Weights of a small transformer language model.
Architecture: RMSNorm before each block, rotary positions, no biases in attention or MLP, untied embeddings, normalized queries and keys, capped logits.
Each number is 128 + 24 x the weight over its row's rms, rounded and kept within 0 to 255. Layers, rows and columns count from 0. Numbers have three digits each. The size before them is the row's rms in percent of the matrix's.

# layer 8 MLP down (transposed), 576x224, rms 0.0922, rows 122-203, columns 56-111
105:136126133074143103136123084127123149116123127073094150140146131151122135085123105093113136116113119162101121129131160121153109114110135136154111082154167106135124138097
098:106105126113164092133117137142131107084119119128130103177127111134131098125085148159116098146132142135106138107094124127108105106165155121114141130137118129114128121102
098:098114144158118109185172105106112124145139126078131115102119137112114139126160147136138160109103116168155146138135131140110134113138155155116113085159112140137082117083
094:098119158163084113151122173096142164152142118082124137131115128144135119094152149134133117151145089098119116096147161099112119111119084153093130127115141185128127141109
099:110121120067124102166155141132136092163086114106109128129124106172115118120111120122166156169126121106153143160098117111151082120163080115158164142164117128131116143111
097:091094101140116112151138148091129127101129166096136151150113099149135144103107122120137127092141138143161127159168117131128107179181102155111133125118106129067129101092
100:128123121092113124165144109161105159201112099071136127134123104120140129135114117117124149099102086112105110111154135091141128122131095115129169149138132175087106119124
098:189108115143133125156182114120085107139088129133111101109105100170113184094113122190133130129149107144145099119145132127146145115112081123139117088110116137136120153142
100:185138130143133145165137112126132078127098140108141162158105117114117139111106146186124119127154141108165124157155125114123154161140160104161129110142154087123172119123
106:114140153055142181108128123091088138140130134073145157070114129129129140139112109174148139109128155112144132089141136110127138146107139135159123119156160132106119125085
095:081138126140116163118103116140111117100090143120145172153095106143120122173158133107073162118132173113088118153105130107100136132141137096098147094090084147100143139146
102:067131114151132161133182108102125098067176123134105147124128132095150154143138157092101127154183154141120142107134101114086112152123140133130121134153135129134141139159
098:142184146116111123090130143129107135114128083116147081124132115110131151168098158093071059099159105142131114121156133126096140134150114118179133153138129128114116108149
102:129100130131089112114151142126134109105111134146091108152144102130157136130137174145148157101106139157104148105121140129118148114158120166140109141152091136116120113135
096:113136142157131175152135128125101166086153140123121123104105167114158135107116101144112123118134118146148133116100121121125107094086085152127110090117107121123128134107
097:156134100100132111138098123101115115127135133175121089135141086183144108095162135091102118146074099151089142147145118134149140117139154118179157104115141154134121128117
099:150116117151155130148130097163085136089120122128148104102116120086119135137112184170126101117156163106079118194142112162115150133127134122150100100164146103162128077068
098:105138109118129078104145139114095090140094121168098098131134132110150166116099152136109085102140140161156099139153115157074120174101093136101125144159126123106138102183
101:164142108156116144116118066142127099112153137139124141106088140177115129171154137123109145137142142124126125120157130111109141172118090121181117139168161121130172117110
098:182152137102123144099174077122163129143126171150120119160114128127130088126153153158121133141059143115134149098100106141128080130144099112120138107121171167126112095122
092:140107062194125125124095154129124135148141093136133109127139133100142131179138155149095123111139146152140146126144162134116113107158120174139128097137084114113130146175
098:149120136079148134166190118155133106130157161110135165101161136102117097170156131125126127121160140123114137129114192103144140134147120139150108178111127092071137133134
101:142151098115115122150129103140106141165104146122103155130127115103103151078123146103126109137135122100121072123134120160123105150135173112170146135141107168117085157107
104:178118152144137149115113158138164129102106123128139147126061159131109163120133133102088149100115140142161131139155093155131143173128124127135125085120144144088125139178
102:201130124167142168100113140126141142139137130151109144128111088125124111135126145120101126134138111132135135116119141084129126198167131131131113133085095097098162136142
099:101141137113144107116135109135172140146149107130146093114145099094084140130103096147143113157136139136171161071122117149186195133151150115165171096141124110141164114099
106:150129105124111112082144108150156100161097130123138101173125139109159120147173110074127132119129156125118097122129169110140092123110115076144165136131101151098156104146
106:097145133136130133103146076134127169102147110131089139146106127140118108131167095138115157137146136113104107111128144113097092143139110143131104148117133119150131132100
097:112114111107113125165147130148182105112126128092132130098099186123133118133129138113138127123162131094094085157116118124131089122112154103140144150159097090121121167074
101:145083107138116135141154113096162158132131111100094114146110132131119108126173112134114078178127137138151091119140119171120106151089154140128155106140171145090148102164
097:128105125117130117188139155131155156167100173121130130135155133156116096129109106146112127172148086129134125144094105157149111107145151137165155162087096142152158159131
099:104165130151137159149121120145138160061137131115110132168102162146137129119111158096137121127117124117131121149140181132134156098146134156119103107111143110123111152111
098:090155114220186139123167171183121101134162102124144161097123151108102101139140150141142114141159148126154128155130136170157142107156144138107176109098118116101126178163
096:128127141123153146130133150107097126117132111073156174091107110135135121126082096136092163127123150116152143127180097116141087132169114141141139069156134101116163140148
099:137142165146094128145153154118147084109149124163125151150112101131146152130090155109119151146118170143114094095112122122114116150118148113132150117150113089106103152077
097:112130149136099148114155159099151133090100101134077135144148142104162142096141129141139101141138140084168149146127084191137115085119090149124149154125127111162107149105
103:126113118150108117100178141094084147104133106108151135133082146123143143125139140133138181134139134179132131082105137134123125101133115147108163142128129129157146122080
092:131077133118140103150092096067132107115153136148129107157139131120147103164138111197103165158107150150097116129104136142138124124148137148121180155184131168125116130125
101:136129147087091131111112141130117140136105156140144139127122173125154148122104187109160094094130137108109114132107111095093102154150095133141143112126102134112145111127
105:080109178077141110140123164165129146144159130106122104079071154086148135145160131153157116113121128136121143134128149093114146103124135152118102148111098110130143131126
102:131127121148147146121107121082165113175111095145092135101147114132143147109125105131118149164114146116126100148121069137100153160107147124149128120135104136134143148123
102:079139124132152094135137122174134084130120123131127148108127155111130128119114099098110178140151158154145117088137145123102122138176146120103164129140121135092130102176
106:139133146167144130120137167106139130119140134168135105127119205092115131128145140128099142146126124120134138107144154111116165147140109140120145134111193129160129125141
104:084118134118165119151151119124165110138123112153108119136131115135090143106099101147151133103119124156168107113095110154154139160163127156103147119140105156102107113160
103:152109113140121139119128128129139128109112114100148118118103111082107117130100160122133125187124144141118102129113144181140125145107116137139120080112142154174105155145
100:103164157129148104126102128134116136116124141079162125129129093194133075161126118138123135067129125067124166155128099154135157119141084107167182126171114144135137131136
104:163121131122118150118102149106097136125133148155115135153082130143139102161084136146117126142109126124131127103111116162148141125120120129137136138110150108130081132158
095:173103172124142092139133138139153106127132140168161093163128112131125121142121117098134138165145130121107071096143099119112148142151121158142171103132160136148122115115
102:134102124097154086112131137152147117108126106115140132119093134148112138125115171119125154146152142087146144129124148129155170129160125088151147133105120139137080098099
102:123121138165152131095142147138147118138159172111088135153113153141104129159104142113160141133102105135116130168090166125123128080125109140144116118096107106116094127125
100:101100160104124149114156125131140147133068160139131130118133120147145134143080125164116114156107110098160144115165141130095122194102095126140134109109131097168125124136
100:091084148113114162111149143130129169112133147114139129143117111140098133110144111159113148113106136167094135101139117157110090145108159144101124119120117128139123135113
098:204148124163087131146114106122078134156145126094132122108142177123127094112128129095128179116140140139125112124168158155107140159094169151139104147116135096105147106144
096:085130108125076152103145087113103159150178097150140138128150158107115110092126137137138130120166113133092068133117097156101139109127167131122178124103130138110171153138
106:113125131117107082130155132113105107110137054164106115134131142126153122112098111143131107125140106124131108118083148138101121135110079142137123112130144151105134127119
102:093060139129170099154127156148106142132140120102196138113126169154104163157192105154132130159110165139108111130142140160148098107146086133099173132124112111178109154144
095:192168120174138155137129168128099122163132113154181144148118128139146142102129147163129143105109154072122171095161090186111105150144098119073091118096113112130117110119
100:122104116120111119161127115126109167104134112136112093114130143118094117177156174101116158128160149113139117127143102098114119154128180136105155151121124149104177141141
101:179120101144149153140118127122151119169141134136120153153149119110091152096143154152133166154098128139147142144110119101126113099171132127095071085105094086154145124095
104:133094136120149159121147113147118131144109157181104112109132136128095063126120095129115081129122135139125121092116120116121072109076108137109088130119130155133165104169
107:118107144099084108145155122151116131100166116095116141131105124114079139063135119109074093138145147148128120065129149163154106114140133147131122122128106140140117115108
099:160152119111106115102118125115095142131134111130190215108145111121153112119141157145117130145113110131103121114129141105118122115080140158116126145133100154138118130116
101:151140121116154159119082138116159112143160158152132116162111134128137123101149097093112141096092146071153124155080131126146135103118121086147175157129137124105170063155
093:079124157080117130135148158137120120128155194140110169144131188085090149156158091142128129174117141170168102099092154089098130158102142133099144122120099059111087152098
096:127136086099144138079194151143106115139078146093114144174126123158091146129140126130128092100125167200088122111134106119127133150133126130110135122126122147142101151159
106:133148142076098139056122134104119135169125171108104142137134119142131145144103115126157136107134097134152155088193160128146129132124118109116099105139213097152120119164
100:043156140154123114105151127102114111124073100136141147150124137159136104174126081102104115110112147136150103119149104154136127111143096135118106118162123115142134129118
099:086105149118163118150125149087128127115070182105140114159135130100196163137098120126134152156125067136099128119144104160085092124144161147115117110152059146168126150107
099:118163113206130130149120094132126165142124133127108155097181146134152133124124139138126124117136138110101134164154171131143130131105134179111137089129119143137107055136
098:169127111154137143129128159121160135118123152165164144118142125133083113111152084138119086093162116100170133109168169143119140160127108116136125139098119155122159162131
098:085132117123155178116116132140175105152129152162107097130128081104129130116106110093119083137137098139137133120123077155112132093119155146110129141156123107152120108112
094:208142110131121106135107130173130122131129131111129117124110138094143126114136094067104073112182150115138103121149120079132129144144142104158102119129121114096171136130
095:130153115147165177161132125118117123181080099143120160099174116156070141146141105121111118105104143138098122136130119106114087137168123143114090101148125109144128174098
100:133107133117114158140129176091122157117168138154107154151133130094123126149180105143156144126110111125186117114099124118134147147131113134143119127092136108133117157145
102:178142083109090104128140114160086173135135184144119142124135109109164146139123146134085101121116182159125142139134114095150093148169102102113155140119142171143085127142
099:054131126151143074133099139132089115120158101161100094157147112161149150128112120086120138162155141113089099105075092153115121112120109132112134123084141156145177114163
100:116119137175129112152131119162144105139131128143180122143108153125108134141112139134129078107141133134163122150095144136106101158136084110132104128144159078133123128123
101:168148159144137123128102109073202173084100103129130152136133126137110138168167149092138121147140118124166126135138124132130099148114117110134125115143127153101183166139
099:116125153110129115162098139136122120145116154082126148120155146116080109152127124143118151133087121121155106159115189148185142113149104111129149152097110080112095168125
100:166139123112129085134117114163126143182176145080123135120155095137118109128123153147147100144101122141128147084118154155123142155159086135127149113105144135110114132127
102:117148134120119142107158133129125147145157141133121122132133144154130128154175122131123128090109111128156197094123131148130153138110115116085128108077112155151121160090
100:128122114121114117144159120164122124148152124132126097127136101119094076111129135120100100135123163163085140146119116074129112132142128123133116092132163073138066118096
# layer 8 MLP gate, 576x224, rms 0.155, rows 123-203, columns 56-111
097:151130177152114148132094149152150136157105115086113172065090082090089141129126139110142143145164127117107107119088123134112125092139146072134125138140124182119139142153
098:081122139167094102121131183123112121172135156135127154115113091134171134142107110115129136148127148108135104106150116107146119135124136084117132118146097151125120146137
103:142142112106106154145150166140106081120093093132120100135124141101153077131114130128121091136111156143108142128098143114105104124121117111112145110118096181114131125128
107:153071120110081101146152116194091122118103091111096103140157114109102135116104126098127141119133116136127122111160117116155103132138108109131112143174124120114138066129
098:152120110123169144130098146119096086173124169142117151148126105149084164180166132114114114183141119166128111166140116149119131103143152161124137132120168137138106149104
102:173149132118179127063125106157092127099123133094112081111097172137066122100125119145141157141122119097067223185149163159133135141129134126140114111118144141120110089164
095:148170142159163131110092086110161138086123155093123119128177121118178146091165110105156204138122111124141123129063104131120168093136135105127094155137147059090096124126
100:108072129118107139100093109115106114145096125107089162090162129077087117132148095126151112111136120103143108133122158127115161123109115104130114137137174110126102153119
105:123115122143148116143166125129121121108116141121159150123134113154125125140157148164130092112120093155156152138131116133152116102156140118134111109124106097146118148143
100:148123147123131120140115104093137162076178124157146163156128098172122133127142098086153126133162120106122101141094108122149135152139104131124151080155179128143120137165
100:113099095151166108176133135132145076126114107130105140125122156129112139131131113133090145121165091149106137121114098100107144109116175178142114147125109149146133108125
102:147093135122094118137091114090130102106164143101145101094117109151081139192126178151108078135144130149161141117121113134113151071104105146122172137144110090073150118087
101:118122120130152175091171128172123137077107072100103148122155126097124163152116102143147190150109141111148167130144126137170115148125126188128107156097095102123139123101
097:143135098107136146112123133139133135105123110111129156153146159132122115153144068152124137128118154106166158116121127112105134122124074141110123105117128097141144099112
101:173128108135120145148142085132110145113090076135149160148124143164087137134134141131127111102147129109165161093105110131142172096137139164071134124125102093184118129113
100:128138166155160124125106104182155123097129155091134135118095147143139146080138114073115086110077140091144133094090151144123126104155133140093104131122112076128166115103
102:092115127095150145095158136151107127117136107185095117131143111149139119148126115104124132131128149140123137157115108145133100151141146119165120102130106139092143130165
103:117115092100144128138119097124082122058102131163180086129147118134155136148104127121138195102136146144109129127117087109149122100146132102108106123139129114117160135112
102:133114135121120096109131153095153122111121139116141157152114144115126141125154143122112102114104121075166103108103126119139111118164118136138108145100140106127134103138
098:120141083121113168110162139117134117141120161170101133108122106162135133125075147122098136111140154102151131176088092117136098131120091072112138144059079116123155158135
107:122101113070138096144093116113126117142152125173112097106147124111132126141114113128124149168111158119129163111102105142164066139175156116093072111122141119096142133115
099:157153133093102106173118104107152147146132137095147149102114111142094137141121100122092118124140131106117108119149134150138112073123136098108095145096097144092114111141
101:147120135112128168131104090140170123143096114149119124130109097086134141150155082098149111100136159075127121157125115078114129102141140163174095103131153104118117134132
101:102156125157135131112158131142112132107117087143085148135131092144148130126108114143116147121132162121109123113144138143125168089137116144123182153113147144123131127075
100:064113177102138161100106191111124151113081127122103125154155142133151125090141087104154136111084129136161169126166132118085138117092102127114107128117109129154178132099
098:170088142116135100097127102144151125107140110151101107122098137116113127135161128098151152108124139091142094151083125121134139145129119094129159161089111141154134143164
106:077138133097159128154140143149141108132111151135149096126088158157112127130120108117139148072077123133137125142093116153130134084141151122095177130143107130152152142149
096:124082145130126135115121156167118125154118092125119148144154166107134109168122160139126119120104122108116092178128153143112122137171133104141131171153107138158126130136
097:121124133149177108109107097169156091112162123117130144162139098104142028119173114129125103141189123103093154131112101146093131127117161127135117162127116133117125162116
102:150114113112122113144136118150158102105126116126084110145175101117132145095117062145133081122121148145122159152154171140163098116104092109132129103160145137133081127123
098:136152125092086078116133104139104129135132137139156177147128109142099118123150107154098125148171157109133098122130107153126109139148139099156100103112165136147123078139
104:168086160089100135153095116181146140100101149085135097141135134155134122126138161118125107171151163175135128117138155140153115155110100160145122124144118138117106135144
099:150138158098153108131109148156138119111137123112122116107120143124128121137119136125146115095138159153073166133134098159136109086111145099155107149098112113114145113129
087:166115090104091158152140093146135059147137138117143115111148141170116159164127109147133137097119115096125114170139139136143136116144131141098127095110139164094112132156
101:127085097114120090132102139083124115109120128132163126133087143134122136136095118123122136144153115097163097140091131111133143140160143113166107089125156124142144112080
100:118177145118116089145122108158133155086096104125155128120113137119127173130137145157141183131139101127125131126152121127093123162074123096132167147159154137150143177079
094:165102097127124121136125132110082145144147174170127151114105128120144119105119113139104143080163126142133147126092086101132093126089136134125086130151138137155168165117
104:084157157119137134133150107115128073146189159145144156114093141135100130126097101151150143143107098186147072153121141081126091126098148116105109138157153166129126110145
098:153141107154078135114124110164167120135171163141119130120127125114122083171119126103135110109125160147125111117089154138118118096161161114140106085123130150107137132095
104:078141158107134137105144105133124097114156097119126173085138173148128121140120155128136120142132121114089134075141097124120114130107134139129144122112105150135167119088
097:101142137116123153099152089151121155163115122151104131139124161078121146091148122133113097120136110090124127159074126150120111128140112091163074111107117103106168133140
106:143166172129098109153129125153129170122079121108118104137144194116190156100122179155158103164115144104139135089148123101117158092088133152119128132144135079152097164151
102:140143136124155134139152108134131116169146150157130195106120120144066113154097131139079070150127127119133146140134119134141107126130100072132127139118103146119138155135
102:098142163103151110161147128175129130140129113119129068125095152158110133114149132152159093139142126135152135132124125105169176065142118091129115121136144085104138113146
104:129143141138161139124134121132126120144125107112128123100175061124150133145127121084133090150113137105141109166152153136098087146133112115164116083143115103111121114167
102:125144107117115089117125122172141114129135139151094124093170072126092125126132187188152118116118145100101122128127128116117142133102136126113077098113093145085094174145
095:156117123104150135110080144143127112118121138107108117148166138126133131112173095169097093076094107154101173130175130140160112108122112099126144123094134098149127128154
107:112130141103162141087122110125127122162141118165150096145091138141091111114111129100077140107119126115128121131105142115115163119086109121107125140123127126170148103139
101:117173088149107144065083131122146134148145125121133125105142139113095114096120130124154112100149106114130151150113107113137103153083105166136136119121121138162152100135
098:093142117096150144119104113133156136133169074196106138105132093221098079102138130071138164100158122115162089115126141120108076131137130119157104100126135099142163144123
101:175109161139115123106129117147151123165163188079131120123120080113111091161098150108118162125138175140113140123121134125130113132130127137141119104128137152146122111107
099:108133155108150150118121150128117138142080086124112126145119177103178107129137146078063162157092136169133143134121119159135164161148122124146153115183099139124169135105
099:130113109136152107172143130108131133073112115164107116085116108149156157123130117112153115136144119152149151089125148153159155095080125145109158077148129132161113115164
102:146123100121114096104144164173110084143154163159092093112121137096147116164105183128137113079137161122165154128138180125110145127140155152091138109097127138120145131149
103:093135112127128090113133111123132121112178157136126150122104095164134132147146136141115100116123080129137087132124152128142151153103151123126132111140123139098132112133
099:148100086121107131125120137113102143132096120171119095100152188114160155120111153112129112135131133109100122090114104170138125144126160128147179115127128115112130128185
097:126155132113098175159125115121132086099123156139134119106158119123135133085116118102158088153151139162103160124151138077138136124162138133133127107138072129130146095138
094:077094133124114136140166139117154101148098108165151129126146131101131131150148148138092135136145122150089118122098163090110078153129084145100145141140106139158136150149
105:070125118198121122141096100132142130141125136118112137086130113086105135099106082124113133119122125175175101173105154165137147145127112192150119140079104154110088118084
102:122144148143083129129154137158133127133088115164153125176116125092110195170109154149094150147170076088138129154088127183124114121100099130094136115104139080111128094094
104:137144170088100099123137127103136177134127106154081111162067103130148113099093114114094102127154142136149146122103126131144115113097138093083150097093087128118118161137
098:151121126166160124125090159163117104159164111108102139133110095129103125120085136114120153128097128115119128140105097162152175110144140142124129111096144104089146107146
096:145100089118122104137142149152116126151122142156125119135140086146112121153143142099138081159142146144174111153120074157124150139103085160129124158101082112116121170116
091:116140105139123125121131080159120130100127095126135130085092150116125123103097112131145096136130111131135147124124109139164101068160126107124068100166134151128146146141
096:145141123135117134161084105147175142113130127153114119123136153128132115121134071150210123174124147101147102051132119087152130099130122107117078115114152123137097156115
096:134114121142102127116105110124113128106119100119143132163158118180165138152087091119122162074107111087140136117147083172086120093143135123121118146076126116135149151155
105:072092142109171159148130086121123109100149146161108142107089156096173107140157139122172124118130108104130114122142122099130123129135098149120098129085098109153124111124
102:134093115089107091150114156132139148091147102095103185137138181141113131101107099152120152111135118134107110122150174170131145106076136129156093123136116159135144162097
101:114130109121142115133158120160163092127135128171113135063121113101085141108144112153143097122155103149139128134137111146149132136149121113131130123114112096156121144157
102:129124109141145130094125152119151113154115197120129112074116087154164142150133151104125083097150129132090172121082154157142127132147162111106115130161081123147163140129
091:175100129138137138126126075166104106123085149143132093109135147131102071150120118088113104147136162083147179100122111103137141132102130123153094130100101138127169100166
100:114098083117148127104094107116168159154129138114154161127125127114131153125113126129132166148126128129101126141077123106139161142115161125045134128147143153132096112146
103:161123098094123151138130128111135108126110123130153134171170149121124084086132107122125147096134142142130131144132117144134153183134111145150147169119089149126172135126
103:106145125137090168126173126144143106108132123124098144071069108114106145111077123104098120116135140163146103108189113105168172151122112122148145109151117130149132130136
100:132118152116167117093138135114128194102105149191078123129149109091150097134124139128125147130142134141141163107158140156127146154139097111165115133127150158166109147171
105:089115147119116131116112157145152148102163101170145157107088120140135132127134138132082120173114142084085146138146121134125100129110164124150164096119165100131114101126
099:121165146131123150128164110146175103138149104149117129143109129148115101089146121101127111093126167148101139128108081108168153098109153103135132046138122113143100131128
094:105114100137135103124114110157124103134164152108122146122189142140086136108184138098117135126130114161128112122092099108109073109104191123138111111105117145148111125172
103:070094124141176091139160116173096087130159133167093117139107122110167132143166139110121101149145125141172093116147142104155128136088156128123127127102103120113127089105
102:170059108124108114111166110132126122128199156134145122135117147138144173149128140118088133147099137110153148131155113095103146099084124095175117108112130142161125126136
100:122130079138148169120129090077110114155121112122164109156132155092100165151131122157130125155154133119150130114174128111111132111092113144143148103149155143130190120142
# layer 8 MLP up, 576x224, rms 0.161, rows 123-203, columns 56-111
101:076156111110145081135146163126189118068156150122150172138141109147137093133120124161093108150135160124122136126125138153138108088169147122113103124144123160118169122160
099:159162125129179143114093087131131155119103094098128136148118090159129149163148113123102112096149092131125130102105144086122172142110120088103161158135124118150126104131
094:112095146125123138096115125111114105168142121091120143100121072151142141116146114128179128100150113122125145119177140138108115104160128105128137067111185134103102114162
103:090141140177137114124160130097147107158159162114071063114100126126135117132125091123092161095123163106136137172124125156153142172110145132130102084150153103145127106112
095:156126119153134132142144145130153182150107081123124177138126130126120095121216144150150121164150101146102157101123162080125150106102166130177150122128158092139135164139
098:105100095135159117120125114129099172174112130134167105112118097169168116134100144127130140109118147109106083130130123103117162150136126181107152141110138146124120098098
094:150138112100145124105144157100105094148107139131163115065106139117121135161083139117131152140134083156114068105157148145134141118109151167194123079113101154134142121100
099:154155139104136104122134106126113115098099156088140164125142110100133113121132153116094107074183142128130170126121095086124123123174120152117143165149094128143155158131
104:143159199148168120093096147115120112103147102127123122165106169132133116139141141141079141152127146147093151088110127105122157131101110087157165149125171108118115037130
098:151130122112124154151136148127129105108113050120170135177141115152153117110201182115109146127094118135144136133130136087117091124130135156176107114095143093091125101144
101:172111147114116114109110121123164132135113127126164152115177144160133132116137148126116100112161104069130170120144146121116131141103077126142115128181109153129119134133
095:096120118136166108104141102122119113147174149099120095125151110110120136115178158125120122144172124156120176154155124124143077146162165104150161127107163173123127139186
106:139108097147140141139166106085083182109143102133116130135176113080149147151159102123116119103153146138121125129109172149111159134155168166151127181140137136135087114124
096:095143141122128138126122143158121107136149133128126184135100097131074097140097156145172117145121123121152121170138107123136124132142186119108132132100104135142110108069
101:126161109108138147176145106135113130112144136175116134095110142116115109102128104138151129090106076172123118128107148111106174117133110092133118132142105104122095118075
098:132091084137143160105111089126111138099112133141112088137119114102087143090129156127145123147116101104128130087125125132107122127128101116127131097166120122151168101062
102:154136163167073123111161118158114124113158124122107097110112151146144132155110146084172153154148155113126101142133076122093103108081126095096138135144143124093127113167
097:108102137172125155149122123138094133108134144123132136113094118119126126155134093115101145138095146128112130100196109130108116140094211128148117104144133126096118135149
105:146092122148125130153159154099112141143132098125118104158125125090134160144195096113126098165092130121104143137126104087143087145113134095126129143134163115171127151156
091:155112097137134103132149133101146162153071108136095137142142097125148095111108133131150124102133108119146126127132103129141107123112121094137102134123118124131133159129
100:121154142163162145148172127109137130149127118110151095146103151095099143150123100114079111154155151125125058109132185167125117149076141098141113156114175116117120115162
102:153083102109122134137157164128106149156127116119159134127119138138153148135104131086122103091147136124129147090128139102133108106139133118105168119107144092101108059127
101:097142137152092120115147091127187146151128112098113148130116114125120162127124137144132125155138120101154157146127114104156166137179095126091105122111103140137150138141
100:131120109161116123134146078091145157101136176145110126157147129134138155117150115112089118145124146163144160145119125098103124172154121118129132106137160130096121186143
100:129086156153159131113119165137155109147129117148147136121129121112106108151141158123143143115148130102167149118102142134145150161137093140174143110126124152106135125113
106:119111114151168079092160081131131146119153138168115124176165128131168138126124153123132155141158135156130132196136138136115135169088127095095105126142108136099132102140
109:126103074101112114142113139118153116115134132133132162140144123145108133186132114150111111123145110117121143180112152179129132107104166111141086147126149116113132137092
099:136085112102102126102154099154106156120132171104120100086125108107129101179138158133163133062118139142141081145122067134194152115120153118128169145154115119119109157106
102:137115094130099124153107146157099126132164080113097104158133162141121152118129116108125131133133097159119115123150132115093131122115176142133144069134150106170091173151
092:150174106116140159147144126101113092127087083137144146109125179118149114121085136112107119126126166114144145111105111138121129120113113068143107117086135121147139095133
097:167138098141125068114151075123144111095134143111124112164096118113143150122151141181152122143172136113115093165101134159095120155143110138127126127121144142168115141129
097:124134117130119142118145159105167155116171139098104116129162126139111117172134175110102144133142108127122151102085131096091124119146141105112148180144114149125129163097
095:115145158160119089147144167107119130103135082137131143137140150147086093161124152104135120135177154148135140136107161161183132120158107136110083110109149134122150085133
097:119137165094142142193113127163137164156123127151122158137135091132125140129142131133182161092148133132087165136138157090154120144173134137112106152125145156170123154114
094:181123080083089075093132128105128117145142188124115159068110131168136101168115111122128114162137116118104155119129095167136096163108112074136124118149133098167129123134
106:145141165127161124119111101153110167092117143133128167114163150147099151101149112147119163125157063152143161147126132118112132094100117145131154144123143122100129165143
090:131135176157146119099094153148123114065116122160089133139121121090175166148139119119116141159115147142065129153162150139133134119174098149127123123135153169088091130145
103:153102146109107150136118115167143131128110155169118148120138169110097151105135182128162116168160105111145182104144129110109129098111093095137132100148101186128110123120
105:156141122132154135096118136110101134120085115133060098172111153158129104130150101121167122168117126079141109121132098134136080133128156162078112095116141129144131114139
102:163117132149148108161063146131143157116146091129153158111117160119171127112146113132081138121163148134106112160124147135119102170128177108122179142113112126130097127129
099:143182118143129126117148096104131097127093072124104143147151115091194053124129094170128092096154180173108081156127072134134129108099159103125142143133091157114130112137
099:093138136089137095130129105111115132153173142120149176128111126114118095090133116141159111185131110131129140104103103121124152163131090104133150131107097114070142151077
102:129125140141136082107110096136133110117089110128131131125177115134130145117152084134143135105112148109122115092134160084109093105108099118134103116127101133135154133091
098:110128153150111178124134172135103117108129053104108131124112115156150099095129098126119118132088149134097143120088116104141150091121128116122097130121144164175151113145
105:135120116120154128166120102125099149137073113138100145129148107125091133130156122125194102047139130083115120146134156132095101138168092132109135088148100107121086100132
099:109118121132130184168089185115137096150111119118107102123151103121138106117136115126120099125134130152136158157178126132060116082150098089151150119131156171181109119172
097:140109122149068145098156131077145128126135095128126113134099132183126164153109148135138160137149132132108149146122125119090149130154159087117164141112138149119144151097
106:136088073155099129106084102146129152102116092125168127164123111174099133097157126134123143159124095136091098128149086149151167137146099129151164152146133154133059117169
099:122116123178134155137115180141152160126127127154129156119135148137171105136118160113148104167136128124132069133155102170138138173131097151111130132135097108103117116086
101:200171159126131144122172097105115144087121121135137146104106077130144095147140127134140121102133138116083098124132115089165156110168131112127147123137108112144103131141
101:121060113140102120123132123148165109138154110092105155119129071120094120115131141146102109057118155133174150145124061155105111108102124129158130121147142111135134114112
098:174109094071125099137128150141111152101127131144093121149145129131155095150134098097153117144138135121151124131109097117142158136150133101146149128145121124139120144121
095:140137153116112079074117093143112112080144141104159123121151130139105121154139113157146096120130114116155124132151096139147095077168100124104128133106150083131140133119
105:132106141119134124103121115119126141139123167181131119115109138088114121114126163118158142145096098123163123125144171138181103101100101125183115144133092136115137120082
103:119164107094140133149100162138161136104151147133167120114171125161112100163119091147107105095139079159143133148122129105122130179135154104122125102151139154111089151139
096:125125129130134165130117083128128148108130128123185172091147105133095125110107138100111113143146122157057114150131130164122136168101138112155108083124108107140121126132
097:088151115127137076145134136162109113140115091121085154155072075108122130184146140146116088148102071145127119138127144147164173133140159099094137103089138156133187152144
095:118143136099161161107085139104122140146128164147155123127148117109098104154134120098121156109142119117101120144131090142142090166145141141118125122108122167115124126109
099:061117119146134137133140144111160157100103104092135111150156109135131102147125142152131107158092181117100114166155120119189137135120086150132124133105099165098124139134
105:118106093113113131167141131116149142126133182116123153128162128110144101144122162143141099129153113165166136137148119169084140104128125152146096114135124116137093138137
097:148163084122090109143110140116110116101114194159139121100147154147137074095148106136093122137112121128156165120141084157140123114115146133099125170107168145122101166149
100:146171139081122152137152136189114124109138090140160160157090130114160131124103120098135130105101131126127098107089123142152125146105105080106139085111117130119103101119
094:133110118161138123146145135173115133167096162116167172149107140165123130165129097101114169113144146167177107130131116130135129101094138164110156098152167147140130107131
098:122095138130145132107183127151110102160091204154170113156085096140114101135125144134103184103083110120117144127122141124107148116127110160140164132136146116115097144115
104:159120133101120122140132145117155130138123148111180154109119102110120163125113142127120089135158130143154152123143142117143135143153088123136149145141146102123135164166
099:117100146170145131069091066114069101125107109122136132158149150119171140148154106133089128160111130131137142115174142126174109132141153084139144109115104141159121148141
101:110108158118121122159124135110134159097107125118082129150147148125164109171104149149125136152151102124105148124142091165087138100121141099131158134126170147175147154101
100:094097168172117146104110153156116118103126164164112138143142152133122108136168158151148113092144135134145135119154149093082142139159133101120132151144102127095095131114
098:113138121172093174098113114143140140080133121115111163119137090108079139158130131166141105117118092165100146096107105149126172138145157114083109137099075127129124141130
097:157175107138094135168130144138110139125153127135123172117074141154107156155162114135155093120147145122128132137131146093150117142105124161091103135134112120083088174142
095:137121148101127111102118099170110106121148132116097104131152138121136139105148111138102117135150117103099155088093091164109145108133147139104128103141132156156134100108
095:161084132128125156130165151117085120158139127089141147131124132115128168144144165156108118098149166167090139105141093149133146105129140133148116122088138123144097110132
099:134105149136115109107146092124110108084086145132133124138131139149147124137134078172123099148153115152138099119132087149123109126151122110138112091115132100086117104149
104:122105093136125093146147116173097129148111126158152144117153088146090158100100130125133120147087163134075151103124114146127110131180122137130117173079122086100076152160
101:084123144113136132121131124127109121105139162150108180126125115165142122141117113132137112100072117163142124104116111121165134097113108124118152149129121078121110154140
104:126150131112162118160151087111113113113095109124154128136151162129155166085138108160130139091084155135108171134112119101118089152103129153142080124132164120123129128089
099:113157086126137146109175120142160130096099134108137124177124134144099091124091121163110158091105150138083126141086112116135144125112150103107118087114137095135142096142
102:134096092122114103125110166139139112169146125122123109157129157170128121138142125122145081132089151128133123123107097146144160117123143102113093071124138143078152130145
101:139110108150165148090132121130163114094131114111124131158132119101119155145094129152182098138145153113090102141129113175142077130150116133109088157122127169115157149088
097:154105140130095149142131137137119124129126114146130133093107109111134157137106112116149133140111149088138127101125107131130131149148131130173107130142129072106152170093
096:102097149132095136127126110132120133136099116098076111132129150108146146103138112125156107116147123154149132148119122118136094121134130113147121135119082121137106191137